Weights of a small GPT-style language model, trained from scratch on English Wikipedia: biases.
Each number is 128 + 24 x the weight over the matrix's rms, rounded and kept within 0 to 255. Layers, rows and columns count from 0. Numbers have three digits each.

# layer 6 MLP up, 1152x224, rms 0.084, rows 615-672, columns 0-111
125122127132127126116140143103135149082133077141151105116166147132125091132106132129133144141147118131104108133130136116160117158129141125124127121107151130133108123107111141115130133126130114145120124168129142132154165137101120149119123106147135116152147125114098135127109182127157147129111119110104146135117120084128098137129163121119
113110127123096154142142144121108089079114089110132097129102085134129148127186102148130121099136152133151190162104178124125120099134103117193104132124110135159065098112127124096112136183078156143146137146149071134131169145178151033185130130132132138121139113115136148174117105105129161126157136148114149111138117072103163134120142105120
165118146077134092107149120121094106189121124090118144153158103168138154138135103161140062102116100152120127126125136138092129114133174128129068113155162119062161152152148162124138159135075125134166158142132103064159142145143169126103105142160109119097111154109064077145144121127144172123156135099097135127132148133170119115091133134123
146163139127068115135142101109120121079135178149152086154101109141141097132131135121167160105151139132153086146100153089154108121092150126111124156157084139092090121129113124126133084102128168171147143163122124187137139105092151130108099134094142081136121127095167117134143133118138128117138121146100151203113165111100134173093114133142
141165172113148133150134114110094123190128211141093105137111178114154110117117128104127121121136114102147124166163099161145100126092139115101134155126127118180092071145109157132119162141133130116167106095097102105126150149176147101178118146142185121177130149161127113159080143134126095118124127159095177131134135121136132153111051148099
085098125138110125128119132161096120120114131129113145120160139142145126103113126124116106157113104099128132096147087144099111135159154138176142096183141127147117113158174116125181156186091138111123132133117164114147123072092146109154107161123115137107113164096084126138131121113122129124148153133137139174124135120143102165113129121113
117111113072177111088089126117118124149163174116087114130116096120136140127129083124146167129121110145120106127130171120107146127087142137124140121123168164077116127159153168113102148083109146133113133119132117117153090107131150148095165133130149130152138110106130175142150145166149149128122092166154096146116123077128159095108159120132
092176140172134100109079125143153136157147102194123109136115114097108082110169163113157126122090103122098175079122073122110131088124154168110131162155156148125149133125129169104130125130103108108096140129163130139156124129111126166114122113152087132093158109090098121156091075115118095156123123144140148116140147117176109165196115094106
139155101129144150047147107139133139165114110122127143133083096128156157154104130136083160113122135151135107131092102148131146116141091115174140103164126139134135115109144125148129160119127114105146122083124138122143153114127112104110113141154123125132146101108131078077175155158124136158105079122118124185092147149149126093156124106172
095088121098116137155153154129142097119099097074152130172146150135120167170178124115131101146143116102205132139131074167118158108122134127092134171107083096180161119124106162165142119116136152134140134102178145098142095131095112165125063150079142114127115128121129125116188096132126154093087117125078108126164112148125104123147106090107
129089136118116100107105129099130119092142092165166139124094099133124169137131139163106130097157124108142111151117126126144127135136120097135134130086142114108168088129154140108101167124102114137098119119133084144072114136125145146106119127150144153161143127134143164170094126062117122143126103163121126133134130141141083090176114109114
162113157147112121140102126139107142100153127126105142124131113120143144133143114166120131163136125097146128168135099071151141106110148120111162137155163109155131141137155187155128149137150175174115102129099115167081087145154157151133133157130116112125111113096115115076126135138111126130154147127133077160116135107116141162130142156139
078080151071079108176109148116153198158191126169112114101181090138079130119155100135145130126152102117147111127136143116138107138144107189104076125153178094119146107144119130139141133120157174125080133153198137125114135101119112142146117080141132094183099077125078160107138104129122132113123171138080140129111120117116066101148090093102
152146109113114152117108141134125141143129147102128119119150094151124111133102132148132137130129127135128148147123126118131127111150108146115125112143107151136138125161133089156128122105140098116110133147162129121110121112133136121159165113132142119107117154125115164116112103141136109106082109168108135131118127133180122112142130126094
097130134145135122151159130081144125147127142146134141163148129081147086108095123167131156153148120122150115112133111132132147135132139115131137116132119116175111083123137154127159111149141117155145134127096151156098127147137144104145144143127159142130136139155148106133176153110107117115130114112136129155129121108135120145135137142107
074158139142131108125099150155114119110124126161096157101130134094123116099122114137133117127107132090118143117129076169110119092117135103124125126120113184091124107122194143122146152131107188136130127119140101133123135131102088177099140104124151136127144161100126133148142117127102115143087119124176127134132113129158093126111137130119
152153127149124166115163143083144121104141107127152132140095142101084135127116192124116143109110100149160144125118148107091142157148138148184087103154102149104128112126176179137090133182165122146139146112129127097137117152129095108143160148156147129137149116122072133118148131089165092140074110084146100088146111194152087086115158125155
101115092144089149103094154131092143133139141091146156127141113103117057094167084103117120071138083116147135087125137106147128138120113129153134116081134182114087154125086161157142142129141135186141137153089119092151132146127167143157089160120103120131128126113138109155097107152119106115103132087102136104100135151133131116174112135083
147079119151140098132093134094091115137140103207136115095142176117106171124152164110133091110157126132122167141141096152090085159109094055090095083103103101089118082164102107198124142104107148108133121140102123102184163108179118099120120145150127130159176102133096140157144106131162205096136166137128114101140123187107166151105115154140
152106170172132095145103123117189126093139089097137152137153135083139068153120146139112134118153114119108165200142149113163157134135151131113133100128147134080175140152154147185135110137128106136134172093092138110124095149114173093188110123131117076107155102104154133093117141135158131102109156139116145125131150142165139090086121113131
166112137131098148139132107127136126137111152118134160120139125120127114141129125158120123143131126137148129156154137114122108110124125110122111114110096166120131121105126075060122145135103096137111114140112122099123161127151091151186119132130130121120130130116130119126117135128140115150096143131093133151180117090178138082145150130150
144097107128131155108119105128122105116123137157159148100125119125108106149155125127128160135123116125094146148133104108141126130125105131130109139130120157123141189113097148111108143110128135108106116133148114105104111125127148116165152130155142142133090133139117136164114101141140131131100125138136109134122151115136173107115113111129
120144107124118138125169080096133128153101141121119109141137103083115156133107128141127153122114142060126099138122087169137144118157139139122167138204120135100158091098118146126136133143143098099156129112091123116124149152157174123155132094160115103133120116112130117137084107128103123126093139158135119111138125140141141084113156151117
132130088135103143136091099136113133144126124151155097104129151091099078113102161129143190140145163127133154133133156103119101136138100153131097117160128132122077158177136148095151164125126067143142087101135118126149134119084118139154142170119129120079117103141113166131145100162128130130139113136140116159171086121137137098141151081106
116144128123110099138085094181152152152111140139165162136079122073190147133089129129113133127120105124103141143122155108147064093133099083122089148114140140168167109101152163142103093171132125087149139128083082115140153129170151074161147159130096125105139132115155125128121163157111101095066135136125125115157124111134140109122067125141
128158107122147113115148154116118117139129134110107109141150174149154106093101138137114129151098149153141122154082105112152143112106166124134138140137105118133155141133088133094139115129145189145148111085128130139153124139150135102091108107090177132160115094131063141148139103113148135130124112155102118128155175094117101138122148131131
199115145137172052167095130137183108159124139123114151106112154145141155123144166103080188123116135112092118148095112107120108130147099137114153171108144149088077137135154185113098123150104152151137111123153116144146164146091146124137154112193169108142131110122101112142074132115093158134155142182116155100119160135172146129215141120117
148137145136101145168125139080141119098107054150125113151179143139136181114116149093133139148084101184150141141111143114093147149110150141117158128171106083097133090097119199171139099112129060140119127157107078197145125112158175070171142128070133101082170141097168097210138161090112132146102108146190189080085073104099172168102110143145
111133172137178118123165120086145117107135154127195125138115114106103104081140120165131114155136160161112160102150123113185096124095123158121103123137114166091072121149122114105100104168082128141118111112120147148173148065097123123076121128114083135133132112153137171131142124086099136155126107107093084139152101133131121148128115098077
080091114154113131131116120176126103113160125136160117091140130123123068137128110076162149111059135194086136124176103129106129096108137150137074056100102105129084117107147162120098162082151157096083123127149152151167123106124145139089161178151132109079122106145124183147091123124154144138125060108147126105162112185066077097144107100136
148108140118125130185137150113117112122124184132131102079138117104106130138130088123137115137115102126105097111136098139113084168153147144132101124107122123104089101114119152153177153138140143137121161143117171120112116132137138102129138124140131133162098135157130140138140123124150105143151158146115115151105152170110119153112126130130
112144124134147118121125130132147113157146109125128101162094095120136113140165145098107109155126132124164163128141127105118140132104132121154114116134097133143142124155129151150129085119140137168135144103120113122105153132142151113130140151138106146112160121120160100173144137158122114152138145101147123147105142129121137135103119117136
138119169127139133147106126135146141137100141096123128131160143109133109122147203140151106154196153113144161104149101121147108198154065117103108148152101076139123104150114164131135158132126131094134136108123176132094143094109126154139095085083164148137121121118164137128102112118137165109121106146122167097098150129138122104127084089120
089131149122120142163132135154151145114165128107167112146159159096091122092118082086150149100107171124159109104090107148104107106129130114178137139141124105120124109099083158119111166124162173120145153160119117161127066084167150144128138145140146122133121158101107162130109112146163100145120107157095166135165155110081121116130132161137
137123104101116113150146097090132109097136112114153097133075091083102094119092133119126131128107109126145136113131159178112086140124134116123124142110110146104113088112094125147111121136117130098142087094158114108139117115132107162159139165139149131116151114160109101130156099171121163125129109129150110076109118074137135085160130134077
130132115131147125146142086112117150151141099124104120089137143119128150105145125149138109117108111163138119117079110127127126116134101153136114173130123110153134103088170141128130109128106108145149083119107094087175121115140150099134087089120130131105155136131180126143123071162131139163094093113130107159124163099084156117078074143139
113117153138149142124109143131156129160144134155142171129057137082155143133179125038157148111140150104136117122117120126155136129140103134134112113119147145108136151120093147127105170131155117140159149150131151145101113133116140122137099135149094156128141127128112146127150128094099133162130142137143145134121115109096135149124139112091
113152132149142118129121135106128107116156108134087116151149088136148128125134139125132139098140128128124140128138134141144112124120117120143129172139137116155118126099101137107120143064132131165117122116132116138174123125113140093098138136124158125135165117170147110143157118106153134096138135100129113115123096130130121132105076096112
089185102158139142120106130078134108098101145130140178145067148138110108147130131165103132095127097100115124128165155144072104153155134138167108076163116127109115120128147151100095168136089140211116130133075107186141133117112111121104119105088150132114168138136128164094144113094132106176113118113142116106102089146092128107138146131125
116132147100141124122164143145058129117136109096142108091119110168164091136096121108134103140128130170132178152115118123115114143111120115125132117095098071149088141089134154095171171160116155068140092097179120115169171124138159133140148136141111142141138161128119194125137127140128150159166134135104140136123144119087144151131107118167
122130102170126114149133135150101140120119084165120137142149146115147109115144125124139133112123108149128082139130150108133090154140101123157135139118118129195126140106124179142170115132124117127126141107134106122129144131124127120118138136124139103128116128146127114138115131138101134111136135118110159156118105108130118148136121120101
101156156126115089133150142128143142143139144119132125093110134102127142122122096092108123113122096155100112143085141129147093148125157106125108139141116116103127082117134123142134124163118132144123120136165102105169099153124175148121142117124130126174119133161136170136102101136156143130116137104114161110152128102104136122128077109147
115138095154135147126147160128135124137140108147108119107133143081140121117147094135147091128133097128138112114127120102157123159123118141134129111148159128076109095152138106093127157131116106139122162106114121130130105149146110139114107138143132147157131135123097151118119132146107168147141135120120140105108082100116151132112140150124
140176123134138159104128117150109122156111169085109122145128116100151114137114134141101142128139141122127166134203156107134107133136124154104109129162134166144121123108161121138154146147091112127122110152140137130178121126153121155137102112107103137144160119114125132121113140171130130122147095118101141121144114123103116113130118160128
128128141138155135095149134127095136158146149141109134162144134115093106175117118114128097127101146135120101124119127100139163127083129143091152108183100120128113120134098113097150141092121111143101150072139162149123100147115152156114165135112099089104138120138090156108110163084124113135187122139117107153144138121109152143138097112118
155131109124148138122103172137127131113125127168106144129098140127093125138124092142146093116105140127099135104157156144164115122128110159136131130147114166097090120151133118099116123146077113118146117118107086132143099116135138123074145152079119120149184150162098128137126117112160136118117093114124151133094112152113148171131117131114
106062095132120146138091094124099095132116073112121146147102098190145147159111119138096097165126122168113099190131123151121059174123167082117112060153150113112124135115174161102135150132156164149086152152132091094146130118155151117141092118166147153139121138127093140108116169164104098129107097160145123114108076106136137110147106141096
082111159100121131142074118152135130152142106112131129119128156103130153175102121138130126116125130132179129130091120136118206167095104151180100118127091127066108082079125109123143152095118175129184132142150136112120125145148174124139098111131099158156095086131106168126134116145137108120115143103143108103115122087128116127125104117127
110111129143107152130110139118138087109108145136133137124137110132166129117140123137144122140141115128137159123197138120132132120109135140125129129150122121103127103148123132139141108114146161107120154166133131132155143126124096127117144128122132138123130137103108135134104107098136117124139151104152096124123110118143130144128147118107
118093086147105150155135158110130115133124134102119118142141096126144118130102140162142140133141159087141160159130139122130128100149134133147096118112122115124138123142097124139119158133089133081140147122130108140128139135141124123171140119148132146164120119127113196108148148122130107143116124140129158099145163128172135135103121085081
131148137121135124108130149141117133116146179151133154127142103134134158115088121151111122115134125112137126127130141128152162122140124116117119138112097129087113101117125121095136158123125113124121128134125134132141112132145122155147174126149127109138122117145127143084111087113088178165121104124111115135113119122133110109111126084096
155150091130137095121136133137187143133105132130136158149135104128103137123147063137160150145135121105129075122108079119126126090123143135084144126113142160140116136128128151068146120118123129156144107132144181122088153111158125120143154127126125138131121099111155109120103170128161095110162124159135135103169120153151128100108137133161
136112132185108087095114140140170112178149141110161125134073084114148128126162166128114147139097154090136130141114154141141151164132127123133194134109125083167136177132074196163186115173151118136160106156155098130157090080153108124105109122145143089124128109149114164075104133107152170136094084118174103121081109121142079130138155162181
141112091147153096135176127152154142125085154107135106107136141112118106104096092082126150147104115125152132158108136123144097109128129142121160095099102140121111121158112089124147118131133140136156122129107098148121121156128134098139137109128127122148124116153127111080130087147143124143140131092131106105144138101137111146139129116094
133145158128150079157157161180129171135154150107097145159144184117153124111076090175134144117109118138147105083129113131110137068116118143127122153120179132149133139094106141108133090165105118104129109151124135115150118128143086165083127103121148140180120134135082111129150119136159104141103112134100145135139137109150118135132119119090
104141134175097144138100146121155102154162152091083122098170138111156120079162173063126107096143118128149085205123133119130085125148095116137119148113094094220126106096107159107126127121160162140150150159131126094168161110156165050148128206114074133092131143114133148120110115140110133142119090129134094138125111136102116094137158104138
121118171150162102134146131127119136156126090147143110090157148136121102092158141135127115108139151101110110130152125135139168101110109112155115089103141125137146145118133119129107121147151126157153105154120132104126140165129125111127112133146142154146133152103112140119132107122127120139185122109145170156135136146148139126156155142125
117129148156111149150100102112113139102136144085179091148113080102116089193176133131124144133091142090132164111111201153117096157136096131156117084093112150132127084086108162133135094135074117163174116157173130115165136111145143158101115140114086149149174122121130184098144140174102144154175178172119161100137145099130138093196085130087